Weights of a small transformer language model.
Size: 12 layers, 2 heads of 64 (1 for keys and values), MLP 512 tanh GELU.
Architecture: RMSNorm before each block, learned positions, biases, tied embeddings.
Training: a variant of SOAP for these matrices, 158M tokens.
Each number is 128 + 32 x the weight over its row's rms, rounded and kept within 0 to 255. Layers, rows and columns count from 0. Numbers have three digits each. The size before them is the row's rms in percent of the matrix's.

# down: layer 6 MLP down (transposed), 512x128, rms 0.277, rows 3-55, columns 0-127
# up: layer 6 MLP up, 512x128, rms 0.283, rows 4-55, columns 0-127
down3 116:110095071142144128167132124139119069114102099155149102092116091142135170124111099165143075130128101135170186075156082175139055102057131116146142151087175085103078127185074089087131194122077122114125081138141114144168084132129132076035093186114161094138160179163114079135157101100115109145111154154130134151142117112099121132124127135107133131134070144166121131123096162087166091138072
up4 092:139166123076159156106138165149106146144103152092149143120108143126115073173132115095118108127153182082094199145163093057121157132124152179098090161179118073171151130162096125117129156110136084109163123118190106152098160044118141158119113138120137154118114083130101159141132139116157118137182152135127160133095061106185187115146125060136140099165149164104184101146070127111142224135173
down4 092:108163140113180133140137099056096089105102119157163046119082131151104119105104118141084119151134107138129215131102154145155116148136101165092172120166133155140122169124185150112172106153070100089082081119124107128085109132130138118125111147102128094104110151165054162195117139165100067154151185157111103080173093098112144190129151174158180155164111097058120153124104114089157098102123
up5 104:111136103140129107117129121079066132174194201132139114136151114083182178114120160119098159165098156052101176099119122204085112166124147130116152164181142141121155103140112185139173182155082124169186153146100142159115147149139150086124150090131076144085158100128147116099050179123162148133090115147124124148134134137129110149161180153104121103076160143178122147153040142154162119109155
down5 098:132145166106096128058105091109155110126127108158090143051192122133120103135145068121168135152074123141159217151102113093070111123095156128144160114142100155084200092149085227119138084137133135126119190134117107175107090204132154171124102074154081128166090096142144141150168069104105159081108122122133140107153113119163140128153167161125165128155096122128128134168091111134159165118132
up6 103:170119208141138154132146136137066130145076157102174100166132071123118091116135048110091126126153144169094093116177134136080078108098118128104141115142169187080187097160107184120114079145141139107172108136140116113091143107101060071103122086146149182077146152111096125108154114108094166112092129114164114166174098113154135122134090076175079188112120152116158165115060124139093154153125
down6 092:149175073135098108131170156110182149092146111194157136152129198130115141135071146168078160156145089107091136147036142164148087167124125155051154136184135096104132108120122144151126180104147139139182092088136113142173113089134172176146124134197093145092102121122104110043129120146180106158150126074167150157097129135127167104115121125148180103102124117109170125117062177153109136143134
up7 090:156137107094137122096177134156161110112139144129105071132112144089166205021142119135073121154139082121122160089110110162154190158208095097107113151152165110122113117147152117126115165155139125123153136132092077173088154091098171154096153166151140128192143159120136073125110176159057163133165129152170134081184064121131134097077133132128106117105107165106122130134072140160072169106144
down7 087:122129131095118103142139094123129149110145120142152107026181093107161085180162118136105105103123123103133129097143148150097109121094150083135148131144122150109087139117129088140101054095141176163148130161068193102134145152137134126147169138062101149105137132201149106192092080069179120103104135192098073088145162121106177172155132141089088101160096117067069145153147114113105169180106
up8 089:132106145163155133127140194104130104161116139131157119094116137157172121163167108125165130089128176120103212178153097157114134147103111140103085127066144139155099081143180123125102166186081200108060203130132152169149139099086091090112123106124151145174106108217094163149090150081112091136122127181089145116129093135188101186117163062139119145143110130114121088142190120130135152120125
down8 097:107153195115117140145097087106101151175112184176150130143114083153107152094129132069171125148193147155111121167106158093157133133157191130130138130134113109186046116128081105127079110121120116107156187120191116111140082124132122140113136146127123076068157082182128081136177123161102159149110170182103107145133163088100107177131115170191132144170118080176114160140186171110150162176109
up9 102:117139111154174141142150129122115150146140142111139111114091093161149129137138103077140176065100064146155155202134121119108107110154191110093115143103186125130110115194167114188181134139162071155089065139130096187127126142123188128089066155117159119152126110163126145108161140160118030092207096111122151141152175130081165104149130087144054110129125154128158111096096132127112100156084
down9 088:124114161180123122151124082152113118181093131103143096141080110124082155085172109134115146120104152172110144176172095172041104130080151116110130093101153130110181129132129124107164150111180108130159054131089132090115146109138114129107110191115116114181120115120142166146194098087152127101163129152072119135170195129043120169177075122137119121141140063175114063182123142151150171154149
up10 102:105142090111159108201085143148166154141097132070172083102124121174138109171210128134153116143146043086165119106110109204142156142098119143170142143067141149114131097110079133131062142160115100148142086142096117063155096148108167128158075159071143134127151186100168145130165133167125161147139084175109191169164086125174150126121118084149115097154160146149106126162106167122101158112120
down10 099:080101075162129168117177104081124141124193152141099139091088159113170138098147100192135110075124113115131137152182136065095184097203092099127077090162133094121107143116132200081098126144143130133183121174130166193169132154126106159110088164116111134086102148198165142165160177126109127061086139123160136120111174165130129066137102092139105142074155171115129124157142116130142137109105
up11 096:151097100138129108152104126073127173200106108128122071116162116120082126097215153125097139069131126172140087108096124162150073066164099124152104136097143111112140194137082134129152171114171125133061097109078180145125125159174165078117126134170129111119106106142149172087118109127141136177146061124164123072110134096134141074117051107173122163161139055153121119122145123148144121076084
down11 101:136146140096093152173105146124113208144107122159118185161118113103102098140116172143178176142111080154131176137115168041184174138192158165149095181149144091066101138129087125114125063119119144127142136147111101095063171099162091167120120172128103106092121135104132079145094184106178140136124200150101158118198111107140159154094129192103144126147149149098134123169101088140127109121105
up12 111:114097115165082115136107121139098113153114107108217147084125096110128192117142110155138069103177128106063102175113146119146128172166105109103104103161078081112076161145113090071135118139091109197091164192119190127143121076143091118108119116116106125153140101162150102117170162154073070129115122086131155115134135220120163158096132152131079137171082082107076137155175121133098150123150
down12 097:168098139147097162147150193125141128133115089138119089105150102075133179127150118127094118144122191109125159112146136114151104130203138098093164058088091134152117196115151102079138103071143112154174183177128117186134128179154111077172106191130134070125086200115149209138113083105101114122105127092126155127122098123123069165127117183139168157111150150141139068097182128161137117140124
up13 098:086152130060177188115166083169059188086120106120167085150129131141120144122163123168122178145115145157152170105071164115126142140106106143090128145141163086125115121075179060211145105112148100146131115115148134084083130126175184145108101107145138187166134174155072131103127130183161099128144123114098151121139169156130130112068134184149143170126152149145175138073077133088130167089127
down13 105:146104096140106115066159084097160184112144134147159151137106164154133119083143104117190107156137167093120084138122063179169118055132095150125138119109088203112117111136138117102099122111094127120160150137062116178180138131146111086149088139160124068159177116133126105137138141150145155142116092118080148080126089096097102170137160111194128084137141030195115183133148140082140092146083
up14 092:088102136117101128140122145098132129116142170154141086122170130157160146128121130128148158069125121182096097103162133160077103166136101104152055167116101110084110183129142140153122147096122165105089192105189182175151074154183163126076195167098140176113130116130091225098079144220150107116129103146116131106125159172172143098140115159145064129140157113149090119152134118177105103151134
down14 082:097127144155133134079108134100152106058105156149126057140146164129137138056176146143132089125131085133056114152133151185135094117163086137192162090133162069115124143162114118129117152101141159093152125175150103094159133083128122188170055147078176101093138097166165110082154161139185115148139075133171098115143166102127168197120146099096097184110165115143108145149137098103087174147146
up15 100:169130108160089200157149252122110103163087189063121125086150074124147082173101109161107164200124118111110170083145137161134145092118123086145101125135151163115143110111144147135127146143111133163119148137156175114110121161125195118116093107172127144179118090132186107070167181119138143139132179111144131110112108086111150112152105128180188140105081129138170138147142129134101073169072
down15 090:110091153126174138124122154125109173110141102184096183142167104182142136091132109152111099170156149082118090143141083068158213102149153176074143087175133177114131171164065142126104127188091161057147181087171127127119119130104180144123091104120145127129111115143128154177154113084155129133095137114118151139076106177134155110087119123097192100095086132075142163126174211130112129138122
up16 090:157139136118112135128105132133172073127149094141147096107078095115146113096096167115086105118111179125117168152091159084170139098242128118171115116103160135088123172153115168147078188118148135200147155131186108142121080180130134087142111215147187092129148126142170083135131098163091129103113119179133150109103083124163175158118104099177141079091110168099155068120127108127170137139157
down16 098:070115142104155127107102148147086178127102123117127151126158109112081152130125053119143099077133114114121142126147039104121105129079108069107084103144082092160127092136072137102141048154109120095101144151126146104099140081169112172108133099135109104132146121108050181091115128080183091169142182117122073116167086144153163100101115128053140098160111086135092184163122088099068129128122
up17 105:052123119071136101119134112174127137121151117074120179122122164077137170109122147146207167097164114107112167193077141129092076128112135078159073137087168121143090126117141151159071154113108135089107166105105146145124097163091175194157098125067172091145177129146123153116120115166162131107117086134144127105172149176169094112183139175134158130132107167147082147107112096191095125107190
down17 092:134114105122156116092132124124139153101137102147136105138114120223110112099148179111079148165081052109148108116164094076166130154194141129147209146128141137149157083198122080135121104119149117079171123137103106087127094111209143113060140152097145089136106124171129122128137091132167112103157108138122140079126160127121172174113088119098109209094107079137107145124116152165220161123155
up18 082:141169134157095126152135065141113096152133139131169119081115123126124132070152120074117124109092113130131193151101087168186102088106093154165122138090160111125080167092127161126156070171136117106135107135107105125102110170101160115124131117183096093115176116116138076119139078131119109187175117148185131157094154144159118141117130157092085137230053147106160042164125097092106107055142
down18 098:142110092108115138153086197077135194137175113111085059140104098145116103076170166120089147115148101094113121060104142077159115119102090119143113112143100116127129119170098111112141226163167175173125140106150071107168146118135088170099131178099135138135085155164114115123084184164194136132118123163146171127098101130112076139106127185148135188113100153082122169141161079113172143159109
up19 107:144138098123130139122165138165117133132118152059138147117108133072130143158115119165130163015073138135082150118161105122162137104148183101097092150162101156135144104149071130102107106116177115102150095135103179131100156130116182152108098078141129113201178090125161076138108095043171122145101177136131129068144104127134124167154135139122161154093115118050072094159142105173081071105128
down19 106:145114104151132176114160126075150123162141132142167138139081206166110126133087149134089186141121120137142151153125091158151137126106160131097128105135103155154136099105103111150111153157140160156121145142094097145110213121167150159119136060094134092086046148128090087096071147164144132136170165160162116137173026101144079117117152126172159151212082146081094105099131175147169108089157
up20 097:113146087131131139181153087158145157099140121117134153130178164163108043116165078094143057116088121178113115159111113111176165169149148145128094129071173096137089147126121122119155079107116118060188103157149109132093108107106117109118115136138167153122146205089155122105157152149137068144159153115094178236160130177152156158070158185134119157116121125158113144148139189105101110099124
down20 091:092125091082132084094117108118100158095096065084165153079071215107075102097090084139068135173150148163127101137142168160161121053124134140139128073158120106142136141111141185093149115158090181058173114112120185157131127117123155114103107146111083178158107131185103110093110114084097123140123107162100088190173105125144165133122153127115105167152107188168153151102146121136169121097122
up21 090:134077192107114135143131113127143091074153120181139144157090143136126121116158115179165064067141077088118155117157134173154101125118135096102117175124172133131139163126098152170118142116180139125160077132121118100163104129142090156180198124154142170121133125149189145125140141100210163120149157126120127105114177212136132121176149177160094145173085180124143173087062198108149133073130
down21 087:079113132116114113139189125090177111134114157142113176139159052101198175133160080183108137139115091128146098091103108141149067102161157123120103134143087122132089098144076148112161125138121144082137093128171029186095105133119108148143047141099116133109130156135158146101103165140181148114175139131124106107113150177170154158144149113093090117119166066108204176094156131102133135168183
up22 112:182200183121207123054097104139183105111151123166164129118132114136154169096119128165135161169105120124055200137165129138084156137156110088064141120085112081147133114082171050160161124134163129159055132140146152121131093136106152118175169174143112212115130139106123109097143115122178116148118108153109163146138143145067116147141109132137095105122192157145113171112100092113114140144158
down22 099:169100087173075143066129139115140110142129093203135156087179107159134173125078121157101162159177129117117155135140147166114075091124089124103079145138139113131109081065121107148095164094143083216103114121112158155128137150161107109100157196126141145108102169173088156111157045131150130175091208126125094179136142096143128126165067117141128111115121103119106114095139114082202112121128
up23 100:100166080126129093085095049154096121177106143143090088156135065082129098111156111166096095169095131203114083126159175075096110162118147104095145132107135171113096132129066119139142129151120143173146084129101142151173149153129058144164113095112145101163151142123169084114139144132189114134184139123151181127134117057099213113099127141175092098145102192101153152117137128081174120109138
down23 085:194140076144159094103100106083177125109102123119120082126109200145149128123115107136097131136172137137126105181087178159184101081092104150124162065104153101089162154100098106137149121146064117127136090123128175170104128101058125104107162135127181152093109179149129140101081046120097158099123180071170061151095155120149098141142061113173076118130155098125119140141122117118136163073129
up24 096:144105111144111181165155077084098104171088112121104168172191081142051083164142177134120117114143116166128109142134134131090108078095075152092149134068124120140164084161134130143132130192098156170074108137155139180052227178094129096116109112107154165142129121152132157114143158142127152136196146111110081121113113082089062123100120153108113135077120118171110139133110118098129176101156
down24 108:147123084111083131125183151068111126074128157105160135134136149147110132133093189132128120174113094084115151109125096051088139098111182116145144091085132062156085100143109129112114140147122138137179058118144079121159174130134113158163093121137127119098131121178162124146243126089137180140080110164156115104144116140121181078112162134104171158141189103186129147116049105110084144145103
up25 094:109035118133165151147190124110123120193096123146158171067118140213116088092199174113120047084121084125130149138117150151140137159118145156150140122050152118155192164118081087113127144139155121136120119145126109124067129109146156119092115087156173094120142125120123097127133147131129068141160132132106123098134101066117183170134127077083150112177091090131165142116153135089089075179129
down25 113:118076090182101078092157073152103093047140141111114098117157089159182156150153143166184116130083140095169114173103137164102125080129131154213120117140152113158128101137136152115124166129137141215131142167083118075143119120066110146085135053124170155089155127152161132172138121110163169195142139139106137123167115093139056156146163119080091117175157124124140128128093111098120113169118
up26 100:147126121135102134131168151092160100114152155053115144173130127195146117136121104155120143114141159088093145083117089123100066113131120093113152136090180227157192135080145098154139161110081140098122101135107169079092062112100158140094154127096072094136099127145173151138117211164131146099114110129095119103164135219126155122130117148124194098115170129143165136181092154094085115148096
down26 114:112121158091132166131112042149137088126168075100114095145139159206141105154122145148131110131134173146134072125108080235119157132109173150155113128163138088184087094148118060101109141099163098125111102142122137141131107148105158175165095117117207188120113121143111124161128058135039151140127121127077182120113111112131125132135130145085130101150111103136138112175188123118169161066158
up27 106:169115184110140162135155089184106155114088174176144119165156084177126071145125135042160123088105096174081143088163140111128149062127130146142120091098133097143133135079209102110109133114185160107175085120151080184127177107105133113153092066131145067123135096138127091124100118144093105147187104133092126162161124128103112135098159150161162137128133156219133094121132116140123191105128
down27 093:154072169180152199158114121117143101087149115137108163113132122172071109130128119109172130162083141157091064143088143141075110105170129183089095111098120112089111152087125120068050119038107092067160147142123184158121124096085160074145195111128129163123103141149155117116108157089130156125128162131063095065093117128114117136105095085086129146121133130118080133095129100161126122148181
up28 096:169113104179085075178153136139180156164129155141107135161117183086157093076126160124100074178077143077110132090090148136130085153148147144130141137098142135143076128136088200100125129085099164072164085121123133129173164094133134123124185089161140129112060144117113097131139183085137141148041135133154098182134120163147176144123099105204089095138116103112143121132103196082117128100147
down28 091:145115128189054119078140080122141092142134163085101113077081159082155146216112108156106077125120078124103097076093132174087127092098115129177089119110069150137156124103141159116136149124134189169120149115067178132135169129156211135107115138113110179128154196147147162182137102117130054151126061137161114138137111149129116065162100133104112129138104112149126109116169137151150124086102
up29 079:132128163100105180129192096116110133133153129082138123107113168130088136113100141126114079104051154114131114147092109134094123135129088158098073155119165139174125070086191130149124123059115149130119145222112148096129119125092106099142106140173194125080075118181111105168053167117119136178112109124135151111128132135118076180085126104094156077141163186127106125062164159103126181093095
down29 100:103107083116080150203115117192174110063112171144101122130153130119103190164110179158046127137129131128129123138134161152110102115169136079148115042077150149115149119171127098142215148121133125106069119138099141109125089117120137159153136116134157165107086113126100128124130100161155108131107097097163154043175090155121067174163054092069138136128121129140111153109071139105150122114102
up30 090:092128180073106094135100126119128133144143150099050079162178105145119134191110139123113112124108150132115094118102151141134070141087103099086171109057113133198101158147146128155080127212124111042141100158133197133144130154146129129091113095138151144170124144165161126095144132112077155056156065113120091165083072107119106096092104104163142075090151146129164115128092137104120107076127
down30 093:088097152127104150104147128138144104117130148128170113176114149137109100163134137065089127118171112082149093073158069136087114148127169169165095132106117129069080155133129118179202081145159114097104141167151110119106097097083101207114107178131156117128098100161183070204068151143157125171111123140084186079187108116106111138132104119117089089126090102114096161157155146074129119136182
up31 100:118175137133082120086144133131124190139108148077088161123121136140118176109155131153136108146177129065088167161125109146153126091103096138071131148136072166178105099173149015150119145147127143127168104174103139102101044075180127109124101101124142086089082106149104136134098182118141117093186097091081126090114129107150161097074133094108143144086172162119118153096141187161123150142175
down31 104:142111156148055152091178169130167158106131111201115136137112109084166084150093052133144165094156120057151135106110128121123251102140140149063135093065126110092117092077114098098149154159111094090136117077088166081121095121178179130134138084114077117130141118146108119127138113138121131083179108089091122165169120091119114106160070102105147115108129107147129127124077090161139138123140
up32 106:150087167108129085097162060098195095133105104136127145147180137150106207098135132112134103138157068098099180104220107139082124096127144115102121138081163132106142090149149038163138134095148104122129127126179198157169183146106121145097107131186094125140148069086147173152146118118118052114177121103140150141173156157103087170160107151107128117120096138102139082156142139125150132167137
down32 106:154102143111142148124115094146142114181135154156116183139100129148100159108104095109113090186171120158095110150156150129150116113125151137164183118112151150132055083134117104165152160099199139151087155166129116111122169102101141157115104123155041149080160119136094157073101167098155146092209088151131112058154129170149112112122108082136164032172129150083173122159118135173078112183118
up33 094:090170140123108119108193108127134106141161186096164089123142215153142140143115135186137143154112151166120147047099171119108106157076183150129127120146108129104173131151132134097125153144148183197131124077151173091168151149113158121131148124126073113123128130113180128137067127163101129106158178132130143147122147120207185172085169132108185220131172124133097171123126149143154085181145
down33 103:118089134124184143094074184152101175124120111155162151142153132112133088127161061121141122135144048121122110122161203141170136126112095134101120088098113166118135143124111140179162179089103208050131141199119133130125129116122117173108088099130117108110058142131129131111111107119093137129131200159115108104124139153155092168178146083105111131166150150102069120156084084071075056096142
up34 100:096120084181181164136140127109141111144122157119157098147155093161156134109084120164131119114109067137127111170115149111136129152115119062147086134129137096185121118127143135133202067169137144097129092162107182075113068137118093159102146114163083171185184159171174114132147161113158124078125100101126132072151129146138143131098155135130104109032141110140054089165109118112088158030150
down34 117:127129127130134165150082185045093149145158092086163106129104191147117138162174148097078122161158074106153191161184124156110151074106170125094145183148126125086154138108118127127166125096117165081135179100133153155126174109164102192047120113167100150134142147169084176135106118168121094163121178112171168134157107178161146110126112101104121114072161087124134104100072138090156105103123
up35 090:129076155069118104130149103141159107148151122133051158119131141058128150150155083140105163172109096097135193074183103158120086116159110113138073138158187121145135137109150142129070079119165133209094132123102121121086161109161137114138099130151165152110102079143112131118135064122099082129080096165157093181175150106139154121095087113103158152075112152064078096082087119103157118086163
down35 097:160128149170084127112130106126115181142139116122111096130085144121104120100096251133119203117126178137137130144113173131207127117124109135180105110121190098128173105118100135128152145219121122117098105162172159173148137085201143123097135121108131119150104109063114127078144151070141144100162106112135158109137135167102073155150171189121146151163164118111166100170148166089067142108135
up36 090:137146109138125193148157154090125139138123073078139166162157123121145137099047161124144095126103108175110082078159075094085147078134097132148065124111128168157133107132142140132136149139117097127109087115149170174067153105124216130104123062101125147105112128167131163081117108111095076152167155105089166158132066112141153180148110074115165100087144117151188118177152111092149169198112
down36 097:139094121111229111074162101102065135206148107099152143134146123111120158126066139137087086152104155125125057168132149152110170158118109154145133127147098151171145106093175157159168164198171112106199131129148065178093158130133153108153127153151170156133128130143152094149125139120132112159145100107121134134138102120135119102082131064181150073132125175170135128144117224162140095083107
up37 098:120139078118118176159078162140192160145250093220135164110142142131052112153142152126109097129129142158131132091144157147121104090079148188128112122118191065183110121110084121167112119139127129118118103114108210111066151119111130058118146159109163096075113113084134128116096131130144088172143069081101115158093116175129097102113121138155154132115130105130131130097145117167157150128136
down37 077:111071119111120108144097155085138165127149167154138131162169147116106119125187148102087047118075082098132096134120146166096144103158128092157081159118092050140112101156161102142168145128110139124084118151186131089130149150112085115170071140079125179139149102195161082148145171117228074138084087167137149144153115135165174107101128127111128107178057157153123133131142093080128097127137
up38 107:140123137109100122088140091086089097108152144112096109136117091130107133124109134157132113144104092113171119151138070164098114136169133102133118128192058139163106105151153131081155148100139143145102139089148128152055129120136149126153093143089074110196128102066158130115175114135114132172049199092110133048151049135108158168085189134066163166128142146187109065121161132149133115114185
down38 094:187151111122090102151158172111120145165160165175114184084148121191180133110143170099183152157115092138128144158089149101130128153146124248142129099162156109149147149154103136126130194159089116123137140123121110140095145136140176121074147205091133097077085134148128133101069093113153120101087143157148126110159103161095077138122095136159204135116143171047120110118079097113124169111114
up39 090:155127121113122055186150090131182102157125127110126080164123169135099107093103127125068125157118134136047146076066125109103113086106110088159128079124096119131161155202121130170131159161137133099182154178123140126167124086149111094104131123073140208157134163121125112077156094111084107120146094182109179090145107123150160130132131132123144176170145209077150077133167147144139108124190
down39 098:103135152091100134145109159145138144147171064175081129124132166116157053166128076157132116163135107146104077152170144156137085155118228102220168141096108144169068103147182110126116092121113108134145130086139139117124158103132088118094167121110123141183102069145122141206110131107169098133111169134090092168155088107123175130129062140130112118087140120160071156101128156196124123139134
up40 097:118129108125104119105118113073121139228132158128140127090114136099140140078124109133150120100082117130109116100121119133098160131126122118111097113173185157137112007138126219142114193099194141165099111160148099122092197134176106129120128155145131057123162108146174092094121100130131142107114150139107120192148081080128052142096113059117146149118146112100126137161064133083121124131090
down40 089:201144222134106139098163119120136125136161159083149121162097130122131108104114102104111104146211118122116204138155114053132105106121138175119160107162068143121130153131130128080167106155126130141102134063110148126099133131095182153112131118132116138215137086144130081166096170118086091186162093096141146096065163126181152157139125188117134136101116080122106092046148123151156119115163
up41 094:113087165076093112170131122093137102093109134171127129137110125144182086077147179186111099120161134160106100185158133134129075134072191130096079181111142107109210122123135163159138137109146078158132121135153158086125103202138193137179120166132136203153147148134108185107141107142120128110070123124141153150175139113124170056121111093172105080118123085195117108124087109133142122133086
down41 091:114193103143142118145147168138133156137163122134115196142094094120135156102177104139097149140148116146106084173095140144135130133108211108074163099149102138124124130078125058111092099086207128097116136069159082167146116131121117105056205089191128150104085113095146134065094155145143156139163086137157108146104169173131131094134153045112172136127152146134087093166119136146147141085170
up42 094:102135094156170152155099113117121141160115109110191140141140144120077166122099145116142159119117143132147104161110084081117099109118115052145110141177060094099093125089141094125050063110114086091125124140132153128116170141130184100143126129227091151155109100122183142147135152113207063163174063111097135141185155141119133092121136174095171173100113169065141111169130152133171130138119
down42 105:157147157174115105056151154097135139133114139127164113151098098072121102205155185121083131154131149084129120133144028058125177144090081175094123186148148177108092117154148100109181098090181155112154163140152089168114160152088158103071131101168130119133070124161156123085095098120106161136186132179163120159158152205144120086154138133128111114136120128096118136123157111137119091106153
up43 107:143156160071183054080139138132134106139100128137142085105145121225149197124085126134192082145123073104138121108134124122086105185134174107106154146140131112112120138139189081136145160178132161101133070118116170074157133137112183121102087137113074145138109137086166125149108169143072113120117084082145179099104121142110191152131102063088132171122090177091114128080160131113132158130151
down43 112:153180118153134098108101165140129141134104144098112102120092098113133168111144140172192132140108145110112145164159099108127109125139206089200137107175108103110086097184100095155163185096126129145138064085086191193144082086074127143151147085072145173104146142110110137044120149148155120118136161114136126155187150200147157142111075113097127140133164188130118082102149130077154106154161
up44 096:117145148117119216155162149168175128097136156131112166175156088170165107153134125171152165093112143147157136160090114194140159102163116134112057139119092130137169102172136125088135175149177138082102112141063175134130120129113136126107081155109181157089117145107089049113195124124132149153099074155135069124130105188092146109122134175092114077169145176136108144119129067148091160074151
down44 115:171126126141089159089120164075125086082133128155116131124180087149168108189050137101122155079157119083100111135147130126059145154103155176103140104072134123111128099173071130190077172138130088167125110108091185111099103121092102167216142138175153100098111147131136127096179164146177139171146128159183127141171133112118132119082107118173131087141073178135129096126095073098126126122116
up45 090:116137141084162148068125142143114090167127121094104101133154160104139076141152090049129107063115177129142108066108117156115125176168098122083127134110098162071110165121082142135133075120083134162104092116162146166119184111118121107132148117138184105148126156098138085135156131100126083126118144161162170164132101049133142156141076137150128143110182044111089177187115105171198074111161
down45 086:127185136120130087074115141113072124177176119089125125130196131142119067137154156156139138140141173121133078188092174134186171143146124148093114077112177080095107097155129141083159117164087153103105102116128125141116111094107100168111152119144098108138103157132145165096101120213109138072105174169115086152145121136109092201147077134155118110127149175131161228101149148143133169187103
up46 085:145106158125127084079079102185124132135100142177098116194147101138118091123110186134171141172121155107111145142180149182112095171160087099120174129168079135166164101155144101127084104115132169106107091179121077147127125188082135112117104098140102185177136164109189164144126129166143129148073146138129064075072148147140167147138165170167150151095110183141088162112083106133161137063119
down46 083:151071104103097123084127121129119142079155099123108128152116144097138133152106141127108078139109185132082140086207054102061113147119150150117151159139112122197094100126086103061146097160087177124121130081176117118102140176116074089119190156083082161143113134114059199074116165140154135160166102125212104135138116088122145137125097120129167179084151121143137148149122176110135125157143
up47 107:145117117081156108123143100162172156136172151065126123135084128150094063068150103161119115117069102091117145086155101126143192080151104101120075099164149167175086171133147113177150132128106073184164061136167158133093174109139139103140153159133116164151138149119177126104189084132104091165166174145124093203096142168109146143176151128109136070096149098085185123095113111139105151111112
down47 097:069101128160124084142143114144117143100200175114089128162147110113112087093109085194175120142105101114110137093150133087113134165157075102065119146121099176083101159164137202131097091108186114097151111146133134165067164096160116100077098160115119126160180123086145189181123145089155109134171126160174058143118099143149110149104118137152136133104097116093118111095188122115157076197093
up48 110:064109107124165170142132098151158089143125137139131133165136151083117132107144141145152182085144142177134180120135094164158137157088194117133121135140136151106168075152102233122213120139209109106094132117084159168137136096103130093073082097131158086114096140179139172145139169173156132095132109168134122131138101114145197128147152077107079134149165126083112111139153107169058160128164
down48 109:076115170109155133152116182126172163118101089175138090151079079079119111068104085114128066098175141118143170112092121164110088136147164109142187155199132147127163128143167215179087129154176119174094165147130139180129120109076143098127092124105101113082156087172137102130160131118085146115110115165116092166081146107155197103173155140136124170121166101166136128113191120143097108125112
up49 089:123119162112156103124194158131076157144090148147104068094143138099136113110125129074130038181152145095109185203088129113118147089117130158110106177153203128119167118106143168053110106089140092098158128135176053077145146096153156146104131117153049164111117157114087130109072127123106120142137127116154149102135155159151152055131116137146140129141167133088091106084109182091146125149169
down49 094:165103117113093120096127166140151084110122091117116144153154148153147119129100110152095113110116103171108138128137148180087130082146074172111141142040123138097151113192112179117145109154122116168149160157105144170143079127232117138059146155104131103126075137160150173115166071154159147063082156200126110117153082165118052134109115166148108181107076140129146097131128093123141079081147
up50 092:120126098133159080105124089135130101096122094113203099103140168113127141086188119143150114159182101105077117102153156238114161071122157105180125118189157154124178101121142106108158115156189110135097087192100131140018129086131141113146097102111069112162123161151126095096119125145062086129119068136127159117166150142138141168114140106131124161082138168081117134166165141126137129121140
down50 091:084168151098121150116185088108130092152110157131129115142102074113173150101123128094142118116131129129107120211152154109136094161130099096203074127129103168202171162135189100165172119071105154161126117131118123145214138132131133121120211100178157150116058158133167120149177164120179090145083066133122083118134166147159111131084138116138101169121099072145140141110163121189114142141136
up51 102:133154128168116188147132161071097181137125086082110110122175114109142134067185173121101113070062131116177168138104052119060070138105045110141097183106108122150135086092124096154167138202137122144135162163170161141113130133080199144110116179101116126106112117107157148111143120126149126177115089142142136118144159121170133150090114124153146188100097074164112156124117107129104157133080
down51 093:178146113118073153085097142153112182075113174124099148183154118113104156091142141150152100134143116118101164153202094091124089159114153117109201064124125138125143096127100142121173169107117109092095106151099062097118141146101125153106104144107132121123144141141120139078112167139216149110039125147103123197106080139071178164116102111134105118106082153136119114104090074108199149149186
up52 093:141147124121161089102102126164166159162084159108160155133154117113111122114121129175092148171110145164201167154157124165079104179129110126126165141125118090110128075073147108101137124171114147072197187123069180075103107152147172087154097122101119103086114160147095109125115108185151095152086097107157102086155095160147125095078079182123094083110123154174121149068124110105062137072163
down52 099:181236160128122084121147174044117119163162150121148086156119104171118116137135061122176173111109122117138056209140094097169141112088099197115082117154051165081126128181144131106156177154119122103104121088090125123127136088122138147128119132158143127096102147146087109085131152176131125162151113146137147123151179158142120127090097102109100159089160099075132153140103144141122143062131
up53 102:125177138116138123121086151205106092082095140132114127133138180101166129171117121120170150112044125116086169118158172083120090080117156110128111126117136118111098108125119088095157075120168125071128130169100178066117136149198161158157102105142128240130124154132165110136119145174097144115132135088129113203095134083092126153149131157127162166140087081152104113114130185058085128115158
down53 093:132177112094128109139156162094181145135147114174099154162126121203159141130114102081139105157092198086140085133133144143141100084129126133161139133173099142086092134123175099107115187074149116123080104139159066183167072133141123080101118102157158171113178150121148153151156142113200198127094145147127160163121148146101094161138108101114097212104142195125097158198119151109118122117077
up54 099:116119150167138139122144167134081166084148206081184163089108092168147134135148127203177170155131142139114088132130136093107171102102142162124147136182085131134189119117178167126131120109120188161114133070076150077135177158136160154168142127128132168094202127077141137093091066136121130177100079154163172120137105115119177121172119131218138113137151111162087159127102108126122133111084
down54 089:117140048157184103126114134188135134062098114130075174178057146104117179106111142077110142086086147110132147177155138137134159137131106144094174119191092127073128101100128089157122118128163135108070141121117165150119136073116085116130122107176142109128100147143108120148084123108070155154126164098088105081121157128108062129111097101128106128106113078172213087174100117130166093055124
up55 113:108109143100053121174100114160128192177107165095091148176146091106170077106128154140086164174133099134092184157117160130118109068081122115155063118191179162127122132154185166138064090146132143170165117136155107130097145181156074089169122151076134175162138139128115122077164056112121142165106113122132178177123117155158094140102135110121158193083117122104121154115130143153157153129135
down55 093:161106105161141160119109076137131118185148081132166190143151137159115118153092085117063147175145118103148150130167114192132130155190159181154132132161108098124087150109081119186119099118131126155140150159129148193157027102149169168173097115122135135095118173144066101122111111160153162094117146074104135106134105161104069164126161177200153091134128136079199129113142146133146150153099